Each number is 500 + 50 x the weight over its row's rms, rounded and kept within 0 to 999. Layers, rows and columns count from 0. Numbers have three digits each. The size before them is the row's rms in percent of the matrix's.

# down: layer 8 MLP down (transposed), 1280x320, rms 0.141, rows 618-717, columns 192-255
# up: layer 8 MLP up, 1280x320, rms 0.143, rows 619-718, columns 192-255
down618 094:410546553475479526496522504456553516497494492468537444480484533522471488550458538530424535613412571430448500501463503482508513538540492523553427541469433535441468583535398534428454456504521459
up619 094:485500455525512492481549504443497537483491416643514485582525539531590578506612548535480467417523508496452536546500522463453540432423489426516541513488487481455538461439505387506455484496449507
down619 093:526476503519575569518505516458497542381475419470485393491459544577462481510522601525520463455500433406479454505496584487460541507524499494519469404492475560548566563494520625547479519601501446
up620 101:495542454549490513578447518543589555515435578554482536422392436471541360522428492518520506493512496544518540475538497528533525577490430542567558500542514468482368405490538458512516486534493481
down620 105:540520435508473547505539561507576578519529541500521557478486512481493457432433549515501555446542561527381463571499523547572492493569478542523553555463490487601650503508494523490528417597485517
up621 095:428420541458398525448519459544542548496549570472490497505560456508518532502483425464438452559452493546563513506580531434589539569419572545468528473430511569482403510507600523573457430534438509
down621 097:502459441544521495583491502444589512463409422492472568604517511471506568481453515434436531500461465369495602514373492565490508503549483475505527470536514472434599502482490481508506522507638538
up622 100:426416420484587340446523490492479422519572443543511583500439527560523495441455500481499580512535506519472467476581553453570537518511529609532581414485479512509492522544445535560481432582532508
down622 097:529516499435399521505436513482550522479475534470467488485483488490496600458595517463480405462479495480496526565410507516564464476472415457503516518540445603522515485439458505449559477554601444
up623 093:534454587598553503461558514560436578537483416513466483540512582458455446416491579518562378426563506599461485582556404490498545485548479452493487493527498480578483552480459445503416470499508501
down623 092:537574433523526452541546525598454558517481427478560434588478439492447572467444477465516526368537460532587420445519472515644512453510491585510383523456583480562432481532463637533549528403531417
up624 111:512565475560480529524567490455508508530522515482409565395525476477569468517502550509452555504471450503330473541531482455437554453515490555473502578514523585463486560452534419527526543586535473
down624 102:515389513452498449407516459594496479494489523431520488456522551477542509537456429535538574454473471444573461416486548417489428452489526546425585509486568529495496510483555574608465507405520549
up625 102:481531483445431421540572477566474470459533570456486521524489601445604424505488535411461431521473417506537544494476537500592525551498542533498522545546568518537539456430541414456589592490582451
down625 099:527488531485514477434365529451460491507499494454527550503568546546443583414530566491500525553403557448586574581522513556517504487493505410549536537563587418527569477551438568527440517405470456
up626 102:400526527516457494453526519474455434498475506403516532591514458625477465439565414523409480509568529456547463519541494455527468565507544471487516543481431455478524463461496524495408558458433478
down626 103:557498476520488498427582447457432541583458500554470532529544587516472480465539500585421471527506518454454490407550487487502449518489531500497577531533485528428493448525521388473489431511497500
up627 101:530505571474567540478451483493464523432500431524489491529406517475529468501588379510486447492556441516495491494554451443439549433456388469512521487505339550463535521480580436478492508476503482
down627 093:450542447437503603482535492530465467517511491474445451483470599466444482517535487489499472493482516487339483559478532426487541526388391520529486492537490439593461427479452502575561418479520530
up628 100:537554609468582437509564518520492546446488488599489466490422556453513522473533426517533536541542547497496508554533427390432510540490455543541520523523489461547358573493415544486440503633568484
down628 099:530549497460508484531544470470534554577444472467578406440465570519531515497533508501497405542464432477478569517632500469451386489493489412477579454506418590564497606432490430513550517455431465
up629 101:520548602563435520487525485489573486542507428493490463530559472500500515506428578575565475486620576469491504430451497480508394492486585365517664461532551550452502457519539450537456556532425550
down629 102:439508501436490478502536425466437383595534543493531599516499473419462553500592542530426479469481603459544462515512603486468521498444476440444457415440468437547471531547589505552485444494545545
up630 086:468554494551447523475549454425482462566478569438441537527546543483529472452447484493486514553533456558527505476547542555501497456429520471519465610437516586513567486512517472400526583453583453
down630 084:514544521495516507445592514541473471462477530447536433519523483533479472568486542477437563410418558428538494469539473446498544434505484538545462490530366501517557573483508513610433460537425454
up631 097:413426503535474539485495413470469481545454389530499577556578501412498537454454449562532552516498602481540420464513536447467498535468419587389531529513554440586447484506546390526489539418452496
down631 098:552589359545502491485449511488469490431618535515487423434480522538551514542516461462513476520486412463434551497470573542538520477589482453470403391499514417546496495514491537505498431489472561
up632 099:496446532543450583478548414503506546437471445386460541529473488379486513476494474516521495524461520395533469522518470540568475426452574461497492531497449460546531480571601551460378475463462510
down632 097:435431575556573438473539523497570501455500515525496352539483476525557541463508512553486460426503399501519480426453350485444532538492488573532469469525588496501542464484535504502607406478478490
up633 096:501590530412518491563470531445479539464546565474486478543524470394506473422513523578521579567531466570542506568422440511576430454549517602514584507449509570503527491452542528428441486436490551
down633 091:494558461527524520513452420493588508481458484534550560415528472473441538469578486418512473544543520439557525451526575495457484475476462443486524518490548441512557497466483518502532441539510531
up634 099:433513498537443504459532523525484527515435515494501434522469496520517510494501545587429522488565443515476516550491414419496600476589510461532501461503446489424437523513423508515487538362601521
down634 097:555500406487448521469490446529469456506555566510498524509415569533485544489575525490462467460556478427471562494468500484555557471475526530493476443509429424539524479543472467535419503435373494
up635 096:571550525531490503465475511492446488582462533509461493489584483574474547419484548403492528442549620564465566506519566545540477532506464471511583521490412474534496425487452494561469561429486445
down635 099:491454497507501514471505530507497581449537547480561512486459514526493571483548501407506514435427556416471396449542532486519485446436535514496429516541401529533517488507488504496548480423539519
up636 101:370454670412438577514565473555529448524470580442491565502533517474507512461392512548499565376503510510485484517481545539428560543528459490499451549461488387478490452596445490506475558449484520
down636 100:518503403596593488410544442429398485525403504518445466526464429500516581569496509541425443519520483507443444481507375492483519531494486520442496466573628475525475517464484515562486516476456479
up637 098:552425406451365433450522529418534560451527522525463558416423486491494583564477549538525636552491520532530518492534519465441500566520530574474654500514456493509537570497509514519542425515527551
down637 093:508507444523514539567383508558436413560533552530494404554523552490596530579434526554448509465540477528580551467464571550415469480483530604534503501430481465449566480494562580504517548431530493
up638 103:552443462454574458463511494556588485478510478470461472485444495646474441485541532569491505554440408484427466497517462498482531511509447476480544462551586488535451604518533469437497619545474586
down638 110:486464496475512478438540501484467427588582505551500501480533494492531509479562460497495478489385467545417505478493458458516481570502506454524477511520393569447396520502438542465481572454489517
up639 102:583573553534469466596566550536526590495533562538504498507564623489452497479572492462566577515525546463429545464425418589513505545439470473504486523456471481475449493428530425482579533520467536
down639 100:404409485522527431550536483535568490521499573437555493532507405531465444528528461514612449462451523528538514582538481465485555583470509551476547511479499562485427486463486516509562468455606589
up640 104:494465469441491541462537527546450528536540451471477525491463583557522457556443510597406490470511537577520523441525448437460416492430528457539440449434425495480477407419528461530455487504468452
down640 099:491554557486572519507558506538527440554422510511480486493484452510455484433564551502533473479526609492508432461445462526499459572393486537444469484475470538439572478549492467461500464437493500
up641 104:487489496589509398490463570447548570496487488554522550436482526568573541538443525571517445487503474511462577509533514586510489519471472395440525524424446528464427589573551550451545579469581447
down641 104:483398495515522481506478472478448445532453505648534485527448551487523537495509490535486546509459483425521454479531539433431475502521529487596484537510468504491520437444534515521465559462464415
up642 104:447523400486522551469482537435437557584440529470566493496473455531482493474559487543539468486512564513561511557530453393501497580555542505446440532437575439483481507553440421525468607581491486
down642 110:566436503598532563451474513566498550538488444489436489547465480477454405494589498467438500553527565529479425549458407496498555565556497474425499540528509459468505420447586569552524437515459562
up643 105:494540475479497435554528496538581492503646461449468494526472507514562521494456511532498486433540596537533532487471477535519346577488504593440552485457534441486512468506485454513501504444372472
down643 106:469540590442521467572526544481576477491526513549529505544536456427492503549451499609362486397448448478502504458485543536478461485450508447508471499425460517471491527489572526513533536531547491
up644 110:484525531547467452602469474494489521496480471604443550440482641461399556502539587573444502514525432472546541520532549596509484443530440458531460584519564442441526549536505537524496484526581439
down644 107:452429479528557605437450543551552421455452545503501404471494540556475489516533544452444626441462449462482418544441409435533453589552478553561530498466540483514577440550533537494518487547498524
up645 101:538410469376461376431430536420561477502486459472431595594472444494585487419464548485477446501513482490539464490483546498539478509513521417554477543550535558522420518608568505472498513446525499
down645 097:456491538506520563464541530515619467493463494476530399568482485555549475511632476498568449530435482441459497515517568500460537541486472548487516492409534517564448497375524477519506469450513369
up646 097:517454548502513422504481492507563397557516447510470517418541509557484455506561409556560569493445486449472501440532522492519491467535401560557548471486521465505501453533454464490518535437614529
down646 105:540471527437526548513434487471526497478464461551507482450394481581498579534517507549471535537522538437600459534494530487499583457454561447554486480624442603568558538462553443494452513446517496
up647 101:397551482575497446488490555484467474566460456483529480549560490607539564430548500598441443496485508553359406544516535427513523563517455543525615483440435636461499571432506431522463490526485470
down647 101:462516513422452471551523513532536392617423463443508498465549510599453457595482452513591548501523466500482537536480379586470481486463480513451491527474538583531548471582452542480455482472389452
up648 110:463535407536520464510412554572538521456521438604525489495488497432464434450486391500510459520518502473518712523443502585544495400480554467516526455511566494445432577505498499461521510504581498
down648 108:407516447533527469538451510458493492494435501555523401451485567538521491575495542460486582507471574538481519516507440571459427457487508531585524503474455488551475496513528508412525510501559487
up649 105:556505576470525461585462459520523501522425443423491495516492543469597543494448360520503513431464488494530450386443486490468555492458368494478486437457418598448505487493463534532443520498480375
down649 108:542568525491515476465501496494465503488455430518391460436473536581546416537508427461631452566538592523428485502442568544521522481504383501511499462483437432506428452458472534461592533479454581
up650 099:506390407443641525459458548499493461450537503474482440440473556529564549499499582499453498456610463538493444473508441471446521596484448562522526532499525489412515419557457481538456551537456475
down650 102:530531517420509474560510488516463537522479436431559514568487564492481526447487494539551548484444509449590456499478491414545509523466482520439596523477485592475418453480526581485555535499537517
up651 107:567622492375423502509486558496428470475610492440425519466447432513571344522420493493528495509471568516545573491458482480541466422525497489457470489495499456525509478544527412508432469501592527
down651 106:469466506544542530557568469530469405460510531474430498507471506576449474487469573454419417405584519423527452424451541444549400474473521496520455528445485540439608471604509472423513515512555498
up652 092:535428458492454514497612524548430518411473471533587538494460464498525471529545512478548497496471506414395502541540573618541485470529481493503519508444467440528406507450498511522451501460484463
down652 092:589441505477510515536456519524525511501516478385556524477600432509519496498533509440476503457514559427525511468506580511596540494551541517483443486572502516539484445470454507537552551412375584
up653 103:507538522463500507509537460436520488491533536494484487441491492431492392565538598554523479505458439421490488426440500447409527472433545512460561380434559602446495570466451501483489492550501492
down653 098:469483484532476578617549448491458560517564613455565469536559485509495504408463412522553494477470592519560526436491451400625451509494539480492589568443517470457508508438432487538460467563594447
up654 106:559577511571456542481510575515509404550561475468371477518587561432549456517569555539401493456451396614501523430533509572409388497486620479496430583602531538502424644542435414446442467467540425
down654 101:517539472554456482548572545497457557581318499453525546507475588526511546521480473495460489555506533530518466525429536464527488423479457456472494492501433426471538389506551532437485511517594471
up655 104:499473490465527533490481547509485469536553431486486518452510591437481535510521428499450578575485536473455476548462443436475529500477537499515568531513543511619566514524474468452525566445494491
down655 098:511383527533488593450477535492489402457604543527493541507519502454491535478546483503464514479634479575532469479518410469565472419556545515522410527579547502463451481531426494549422515516451484
up656 083:525512488477452528484559527429508562466514509461484589518472526598533598444537622573453497474537603514430624541451550513493466511398537538461525493420517490495461547562475481418457466461501514
down656 073:550530493526478558486469517485492546437433473533501488502500397509505458545444457511537599347449538430440423452557503444497537536535536456505461540559483549589533464536454599508554516522500439
up657 096:460511446498597509459482482489482482503429508499487499539503490474564511450413503582476544597528477523542565524490453476438457557390475485469524478508556414542446447495535527471440542504550413
down657 097:507497493503461456521471507468518560416560477514481528372558571533506459479560588487470540532607553500541546494588478544606555527578474434549399514540528510432550520466556524427507423486482465
up658 099:515499520483566511555551469568502505511554475553414401523486511496436479503467481460481531479477524517480484468512414458514441470537478531397515506469640455470612423546466491437502517493481571
down658 098:389583423461392496512475445597394398558441423562454512475498535510520546478426564518496512552506417597549538568507523451549622522421564546537424417444499386554434640466552465611446570487490534
up659 093:585470518485512555480523452563524535521505511480458475577533452470524534478568540571529437540527550527497558487599493535554508528449486525433601419439453530532536432489542498396461463483564437
down659 093:417479476541566575461408590477555462441508466493519550551519436533422469521508528522467497469539541573552424477455497437461477553494487519497464488521471573460537504546439533441490375468474538
up660 108:373516444459461490551506484463534546629584601540438490487481455490509511470539426478552490519512530456533445479541533520518539495427528450448495537578501455551508486545543495431464470485431505
down660 107:429536455476446491432564579482499519582532570461383575567467432509470504577562495564534462520600497540560459575524495553426533492501501494460413561537541481584507447491531585511574476498484398
up661 104:551497487442571497386520500451514507477485414397435474573579424570496455596476477536407468526471537449515460577590479553450514534570580593431462462471488542569406466458584508461529597509509518
down661 101:545541489500484518506542472398492416478547450404549469544516474623526445471451483460527599503483465530597607428530436511524516465518480407514450535482507502386513501500558554537505441406482583
up662 099:546633406514474423506594538429501446567458477544434531436553433451461522484502507557553397459477492459486470508516442410488463510478571482436471567511511586524463532518503593537430529545567540
down662 105:533531439615482429524440485501475499541410460498410444500484470483481419520453550493487516533470437489532508486567413587501556518539496555494412451477513519534520496524489449576526524428522470
up663 098:521515524529455569514527471559572523410416492515465559437384449508521528520499484508464487563484491527505509481454548430475534489469516485456480539566550532510475429497561514547407488548486387
down663 098:441477478480481425524592562478506432433573549486485548619515561532482499392469560458530499532479497447524536432620527569538559520434565503440440495557497492428631515543476578529505412497405392
up664 097:453467550531546596504577437569524495591561521479532475520417549454446458536500565439472433479468461434448460482505510577456479513532544512549473463439494503427527454450612530451508491498528463
down664 106:519400465466571557449488504553434509547527519544451508592475532560538500461470534441500432536482598495460466547458489479465441506480515472591530439402464458502480511414516625555459483514502485
up665 100:526443542377516519600547500533431571497478507413470547386454520400602412540533598486476507524473473444454521534544502488581458535472555355540452469483473492549478522565544480528447506502478555
down665 105:511573504511504479362574554489567442507498440506518424483531539560558468480482499405563405498455469542493597493498550593467511511413470378463489455486527520511578523430539479511530548495536495
up666 099:382504441553514418540477592536537560475532447567525429556561461484409509450576496429390510450485444555510536540513574502541527495428449458432525495488522489525531520488576450504501490513494485
down666 097:512604467499557370504507566564522481501441564455538405454533440474502471460479438441431511465465492608512491485497494580551509519478424434470404593454486524519430452399447509433412522479502504
up667 093:391448459544522490600517495540463535593441578525449520550555464553512407492473413500469487508478424587523484490518496469501546541436491416514504500553443393392473447500474513523542525498510429
down667 090:534388517445551490467487445469483531509478493395413461533450531521404501514558511526565554496469508534467417549465514520506490567502492535515541427489534535531517510530397582598435543548576547
up668 107:487505391538571589421473451444476545545624499513498488461591525522549514544469517477515493552517543512549518467558506471488537542504460524545487522492510491543516587498470498444474496585421542
down668 107:541457493483495548473570536483423482463495476465496553518592511514537397578528584563429576491524558567424452471535602460528506499569541500422584491493543435458371501494534480543547547591394535
up669 097:558551512460621461537524519554485501436474556529440497549586471576563516567493581531510414469515515509517417500510430351539498500411506584471485522506448520503551518509581507402491439515476507
down669 100:482420473471472529581510394467550397482463467429559508468446539470535517488567508506390492475513552412462446438478609527482524442471420466492562504486581608505450500528409489562547522466539543
up670 093:555463487481432477570426484490533536479464452467484512493526513459538500497461537553485490512514509502540537588472533479454493521416526539432525569430466575497466372410515440485496594616525580
down670 094:503478515575546531483518444401526473576460534477526444506486429565421470512460543401414619512505470421495535498569558525450523412553478465564539503476549490545535485489511519454370452547575507
up671 101:599545383451551514500433522545448544499481431548526525479432521459499541539412601476507529466526472480475597472519582560510481437468487538480516470513556532387457495605382476433470486459517537
down671 097:449424546473490536489456583433501506483443526567527542458477430561533460518454559557561529438528464526488520429462533415490498475512554508430522392570539554452578564544486562534472460447426542
up672 095:577492537540512524530516537446543477460498619544457534495484493491453465506537467568524412469568335433501492531559539490469533433571534472427536552541457504470553550594394383469497450538514518
down672 099:493489582535506481503511479511467566508499550644483539520502509537464502517481537496477474480473431469436600496530582486465603453515465476475486489532427580478567442381513488546472403516473477
up673 103:486491534522463459498558523502475441518616538539557487520557462555387506552434531456463552528424496523529505543535495559446510409463506550504410501462579463492507526536437484474470577530547486
down673 104:480513474411523430518542497463544500569441572451568440559507513478469540515442481466439541520473447492415533541442518550602471562497538543444461481541504523403631531459553561557546441452497539
up674 105:539548484462519493634421483489527463508546511495426524585577541494500504505515597458474545444557568519512513544570470528506549439464528488468510494434592609468473542459398497457482529471534511
down674 099:470509437464430509511378465574552583482426482491557450479510503468475592527421504488519527443602541488563478440535478437462516548478543485535522542507546542515439530486523563467553462561488522
up675 093:394632474471495513463606510579501489435504508468575395545455619434437482401509585555457482513440483511607538475503514523562531466491547452516535430465519544507450507563488432559479465471487544
down675 099:455536437465543458523564492573512571549527502575523489615513557471513445411544499408469518501500577447477536476548501532461414416591539459452426569483539491484389468440476600412428584496582502
up676 101:495475533424587524603464506557430472558487506548506438515458384482457521529448388539488470468515466477437542499600478538491490422488540488496477438537557486481486450509593499454480478526550379
down676 104:481469474542488451414462465511449482425558459457481429513545471536512414429620619514537552549507575432591526439576577497556463528488488396468518593513484489490553491527466588479567411531526525
up677 103:515509552372510472526572521638452507538415430639590527502509514528545625505610515490482465519510501484586535602519389588503491534456486497521467541522492518514564482468520443449539510575427584
down677 107:429435538517514486460481561420486513418459475564423592445492545486441434560508455477510486540446547555586515440389465525477569462492568489420542514602516488486578510466513521522426524456485587
up678 099:525495507607522558555501487558464478441477545526396561569514458436553542463512545435470564524517507456467545468486434535460473402457507528399509486499441551511472451517521595517412474457513406
down678 107:482496484491583478404504543489530578523497465601497516475408462503459581471523468508522487489473530538481542487491456491509525476388503484504576466504592459539554477490447519442408540512522539
up679 113:564499575519490459447519517482577426557521490499452507544500506519444476462479499454434426475572425480452516610545425464429493448493492423404483528506498400462567414471444479422500516545482522
down679 115:518419519555481477452449532455532537476447498471564493485533363558425476555483512529468499593466496479449507558494448384523497427462523584556567522434528519548547380412521646485514466453460523
up680 097:527459464481551499557594504512447542460460451485508470476533563529403517454552525559411465483527415416514564440546465472511493420481536499522477463509560548469526452519445576483489424482570580
down680 098:474452519454459454515446431582417510558594538459493611531567549565536518514551495479527598537513489524431549508545432473508528536475385556508415522453455497457439589521451496500575524554445489
up681 107:530428494538530487551370534506585490503559518477503535541528571528456533569585473481446507493554479425367511449534551519480474500508554535533575463478552577522523523516603484583474554539383518
down681 101:434466421424513522506514557497516457501535554440567430545495439591471521505474548513566503474496508527564472489455606470432520534450541462443466536506520519602516601548576531470565488542434549
up682 085:499561507603557490477511414484423470580485498461476576479544526533455473450625531490467572572586465483513482421583536561411403582549382571560559447469426603457445493433521557518515513498510468
down682 083:502454486463483504550451568511555442491569447504445479405485474487511466529405446462412570434561533432552437531448420550515484465543497441534424494558551475466632555480429576428520447513590551
up683 101:517517514499448558527422489496500505464527503478439463473592495578500580533467497513498536609548477538497521471470431516531479469470552454499585475514539410488454457488455471515485522535485480
down683 105:512575398402548511517507476515576490498559493506517491419536530632621497574407521538503621489446449433513450541475508537479545462561495554498506460432532529472446495558588524543473513454465455
up684 107:523516617529428472531506464411508470536517493477503486465527525478573553520529471471523470505508610585518601464433508505462443515467518564501561566475463446475362456517492514488428539531509504
down684 103:408560447421481385403537459518504461549594521467529491552525485475540429479445450456567580530543511445492514439528628541548427482530527424388499519423520497499530549496439535416517601521557444
up685 098:445453471421443520475459516460559581423448504477480561544507536477384486490594455422447597561447520498460570496531595402512481518428452493453562551458465459458481429529585579512494499492519483
down685 104:499535498468494558547479440504478515538537541451576542473554422546558623522532498512625447487549582472482539530477567439440443542584529610558395465452446430485384542525493495614548530593426468
up686 099:422453519470517418486472396494487536545485482477524392535529560474517506518484472507494480412470495486548332487564430564511471525438539476565535400604473547461536439539547537422443495466552444
down686 102:579395542490468572434490488469501515480477489471457462452523538521449434481461527508439512536536490486502476525454529439473500524606401521404512487527518479521452571599536557484523444431485540
up687 090:476472532554534396479471518445508559524486508491501494532605377571518404385479469537483480441577466486468515485519409596518577550534493460524540484487574489490446464479488531658448513406438452
down687 090:471491516423486600452497587487499502514495507484578418498593494516475508584544520446408472551527486471465490517636517551561490479482421518540516460466505462526531475509447463506506470426548550
up688 106:452492517462513462538509545547474476509482431535441520478469628479507459495458529544491518406597479471518416555482548508508407542521470484556614546508514375524490485541451460511429540444498424
down688 106:512558495425552472527525400607533501503372450522555513496525534512487541521535480405495420488504465475401456516469599483505481562552528476561572503443479435533439471451492506488513575594504556
up689 101:550455547564479482570432404558473491503442496515460548538514466520439530484549476609527482553420603431428559479485509503535533499419494458509479528564463528557465535391488523489411531558471475
down689 106:577491433510528487382493490567503569484503491441553553548466490495400564521447507570509533477569500518615519458483518434466464452406534535549454567579480546587607446522533461596470446515520574
up690 103:479502379531503615502514491501483548535586476545562437470443553576511436577471518547423487505454469505490391512621494623440509468452538504483546482479418515519376482520452562453448507519447497
down690 101:446579472461471504591445559531577563461535454448517443430476474500473538526449552508486486415541478515546393529503532476462484509413482590405538504496523541476459524466455545569487394526537514
up691 096:453505474503480537438459417507503573497502555448475556574501533505497554516505519442515484539466493464530521453531564534567399526491428463582519419517583501478489594534483399478467515510552611
down691 099:550519606512441498571574438460470541473447416569464494522503435432495397519518564605562583456442493475492414458540489481536500505488489511581491433421554472490467548548532540483490495563505506
up692 096:503387465606432509476516597499470526496490472473494519470595583532437489462561542523542510477553492385464510529521417403520478588430539510430536424533506461467511500472488477445469496527530545
down692 098:511596542461405407445539535430564588512537396458516547430514549598600481456608491436449495420509492513482458537421588475533530497587474548552542582588426562467413552393459437448524510562509519
up693 106:537421541465427449447567528509541536421508465525575510552501464441458466470532476485428433504463620579556568415514472548643514393485573446465491472534633470490505556532382492469454453472516449
down693 106:521503473516499548451517587554532519487544436554519511486451456520491427598444475497473490518452446436486604434414526450462487507612422516505565561528516576473543568537495454471570429477587469
up694 101:503470479500558483461465519527562418472494543510529536433519513486430512522527502483460504501584566489545485529584478444523480465491507496412498583513542483518537522421408520523477482529537482
down694 100:446459571503476445484497487478492522545508439447475531496557411429474511511527524535527451548448507537492552565541405488489532500555523543523627430461518476516506527482558468563528536529439446
up695 098:405472459483507418543514540515464496516458540457476522507462489495513515530558432551412485469533470451550495519536481523470511484507565473520423365485581423509583480391461507539505571545563390
down695 108:431434486444535477543623443511504467522495493548442574570485507497521559448496515551430443490537524467635570431553524495430547409440477517551496525550507506536554457445444517488511427573528468
up696 101:508490504481489480407658548539478501454553552427425570508462500490472490488503488520506563483478388469644514587448503466628424485458490505474519534502498510528400497514464509530423506570629505
down696 103:553383566439555506446543528513509470561629564548454447501523516414549461541441523525468513388519501528540464527442499479587499469417496481522519493505533494528432445483544464480481466494464529
up697 098:500524429526497493496402578432470599466578408484510461450525551382504551420570510565451548516502556454450561499550404503491538463466533494417542510435383468548524461547458488492504493477539434
down697 096:519482417418497537547440440471486428566509465565500453542497475478496475477408506556602534497452565448529586440500516402440519484434478506611517498566431577513544410472507455497479432580518522
up698 105:454467498582447517538440532558601554519574481490490471394454479584568458582516477486410457480508537483583533578531522560464428468538493452391560463430422574561484482507562450433547481605524460
down698 105:559518513457494574460449467434533477372490516509477469524454521447527538633487572450536567555570589427520488439441502501424439466504404547587494521522556535582496518561502448446519524560510542
up699 090:616539564488516608462486551538463517408406489455559406554495530437503429531460494458480576464560486460456530478547466427476509367460510555566481547544445491422422530514530509519567467489519465
down699 082:419529417491527540487563577472456452448532556550443479493515402504435465402522514471534516502498577505563425459514451487490492429574512444437480561549477442579614498488546508547454432514516520
up700 105:597573549463466426585417566558467416489467447454434424500474629510495473452620494456594485514473415543494567518561519520527473469448554529511542555455530517427523418439475469418509539492503563
down700 105:457475446448565595500506473457458556439415497403463479564617466539530404563453556553475569436477567457503466542449575439516449462522473529412558532502397496516464490519516468584464500591548559
up701 099:492492525592519515524541557515549499499520494594473520547430502457555533544540425466417458511379542553558613458503548472506448526492522406506558462569463429385452431433540462458496529534413554
down701 098:492420328491538480486504626605416552506495533544483468477510491529480467458431571470505570413504499529517468607591455452441548440415531535414494493561550496502471512688449574506548482504558466
up702 105:404515564497436508545446464486460559430500456448494526574385517367534522496503503503473497569423517448358514438495501548530455497458455508493578466466511387500505475503507560474491534503573578
down702 108:471440520520452457491452580465437515485490481538529493595430565411450533542402567526403539575516453546574476549550564538512521455531529485491466485548451523423459458470527475387463488556549465
up703 100:443570551555545491442542451455550495511438439444499470513536502483531441575488416429514511488438429538492497498447562488392562449553627453487479382426463482561480486466517533481504462500559468
down703 098:511434535513549601401408530434442521484634481431468494382504563506556419410472523466589388521445499466379475472509439504483532457435455472554521456516526463459473474489488527492510583494539479
up704 106:450510464514439440457561488493468401543546560463448497571542486548494464472491388480433642500495451504446441421453442456531457489504475556517423480494493559459473528493585438475566508512455624
down704 106:527524491395584557442438527512588480482492461493474414482461514546497477519440491485539497396425509412535515453423489500430431473471517544541569461578539566473518525429466555486500522528535469
up705 111:481564429507478492461512463466500526529565499574557573479507538424451405481500493468558508512550451535473495464490454575470520481420430563456484468468540440345513455523489511465485528474541534
down705 111:475478553535535499541412521627488456494460510509493487393472453528524490467484502421525369450475494569475503538592437539489461480436446500488543527475463593513491505529557449551458503489517527
up706 085:528452469552490477488510448415523554511454432503521504427488504487503476499553492626469527608557458557460539594417475529495500417482538437545579590504411478519470608525435462493481489452520529
down706 083:443473457533508534502524469479452473519499470531507542530479562497447537520419607534533503419398546447522516548555591465536504537573591571466458481519493500501680440456552559457510522475461475
up707 103:535394488471503492500491483519470539551483425455546559504516428524482496457536512459516528374603529545488602471516467458457541548461475486469432570559475501539536446444498438545457506586554437
down707 105:553537515474490481559428493520417473614532631513542556473547467418511423479489503532462435541508505485493536472542507642506572511389482521513447514459449398417523514578522548615560552488490513
up708 103:429461485438577481414432539508538451534519477569494511613492434574587537581563419572476468511504490561560525527494482439487467379476552447549495451498553534390530514523503502522485500484503613
down708 098:514388437458522379527522578572540448491487449507528447507490556457475477366509508564649580487547531482429537559413500498580506486552516490553514538486493443474523452534492565508545486558469557
up709 099:435431452536558437568508508445493458437397520494555425427406430567514488563573532491537523455420580545457464574508465497501414530487537594531503445532585484515460423470502465518433465480530478
down709 098:516514384644480427443479451493557552448457496499488477401519469472504515434491549497463489413479452454595467546511520605543595587511505563424412591468567506591442557527504471599474481524467527
up710 109:478390453510482506509505538471554542564487516531487552546521469559471526503541569399461556557536485544435420499508489575593491554519512464423494593539468515565467527608526537431579527518545408
down710 107:455423541507505559530426552437543505479489533497469539451429538519616506424502486490528510507519465511473561482540424572525452514417480550477494538554450544462434442443507545507524436574475571
up711 101:480450570456525466460470541519419528503459438563517578504557505472391600531445426537563538465529420418438572475550459511547535506467478498398500446475560514477498532479496484469467497544477503
down711 100:441531519469433474416506461452574435485616509446471507518425644581461501445480514545430547473442459505500432512447471553493498514558511471482525488517511475581483517379535478514518486490524448
up712 095:533518492587476453517527431498552363429494564509471509486437532516496471523503508447519490492458479522394538559509556488552481529518622573543481522519566556491557572520509446486429521481538506
down712 095:571567540450574502528495514514472442591513417474495509545449576494531470413466537531494434535523529594508457487549531556425568570546509509463444485528473412402442565489566507460516581507487456
up713 094:424516429501473453474402581462568486494517438560499494470515549544459547479513539553522479469524413508489485590448551471475409539455495486510466515369487509524510421497403529522517481473531486
down713 103:450458440472495519420510510539577496449480575541462426517562498560429498440483532497546545552485566445519544451463571518531519520537511564493406555369524617475507450536450482454490439515519461
up714 103:468484549511620512437479475469564445545500505512440503508586574517475550533502490564451471472417443472508573464467492554489430540428420475453507472482447465425488481517564490443511508408410504
down714 094:499565401519504477457512493565444551535502490474546450515537516480443492520507565534525513426533527448453473504513591485508532523553536438439493459504530478529465587558478498420516475515419484
up715 098:629494491595474353517503503404532453406514598519498506454480584530527525445518522432545535560529485525467517516538520512407520414474539491524473441467490461497563505427413530543567574431389474
down715 099:575521532520506476552577486570468490543473498529478605535546493541495443531486497388458568549490553475489468524422415430494493588538446567588512485590426475512478587524532466476407400503489597
up716 107:543544447497460488483568506515504480516596656489434459483437574499464592516538513517436440527466469502461618604439531528479419506510506510585587474354501416569502492474469537493481532618488397
down716 114:574401466441509503435528520491539571618467559457508475496443468545471449457530589468436574481442488471414468540389525619401429543471511492532486545514479461537543426491444452568479528555540435
up717 097:527478490527487527426492464483547504485514504520594594506467490590407499529605546461479470571517376510498603519523524466460555531528438597511522473463534429403551491494534415484453529535452513
down717 100:495591433542468471526489471569458481500490445443586563568504559502523405444572495570517421624520484371516538542490452432548513557470494521528485523481464454470361429534491490517461490541505506
up718 096:455441391518503436477539559470469475462504531530471459562545505499510507509450412505386464447614525485516507538489439508539468444504567556496463553579577489464433487447516514412575460389457536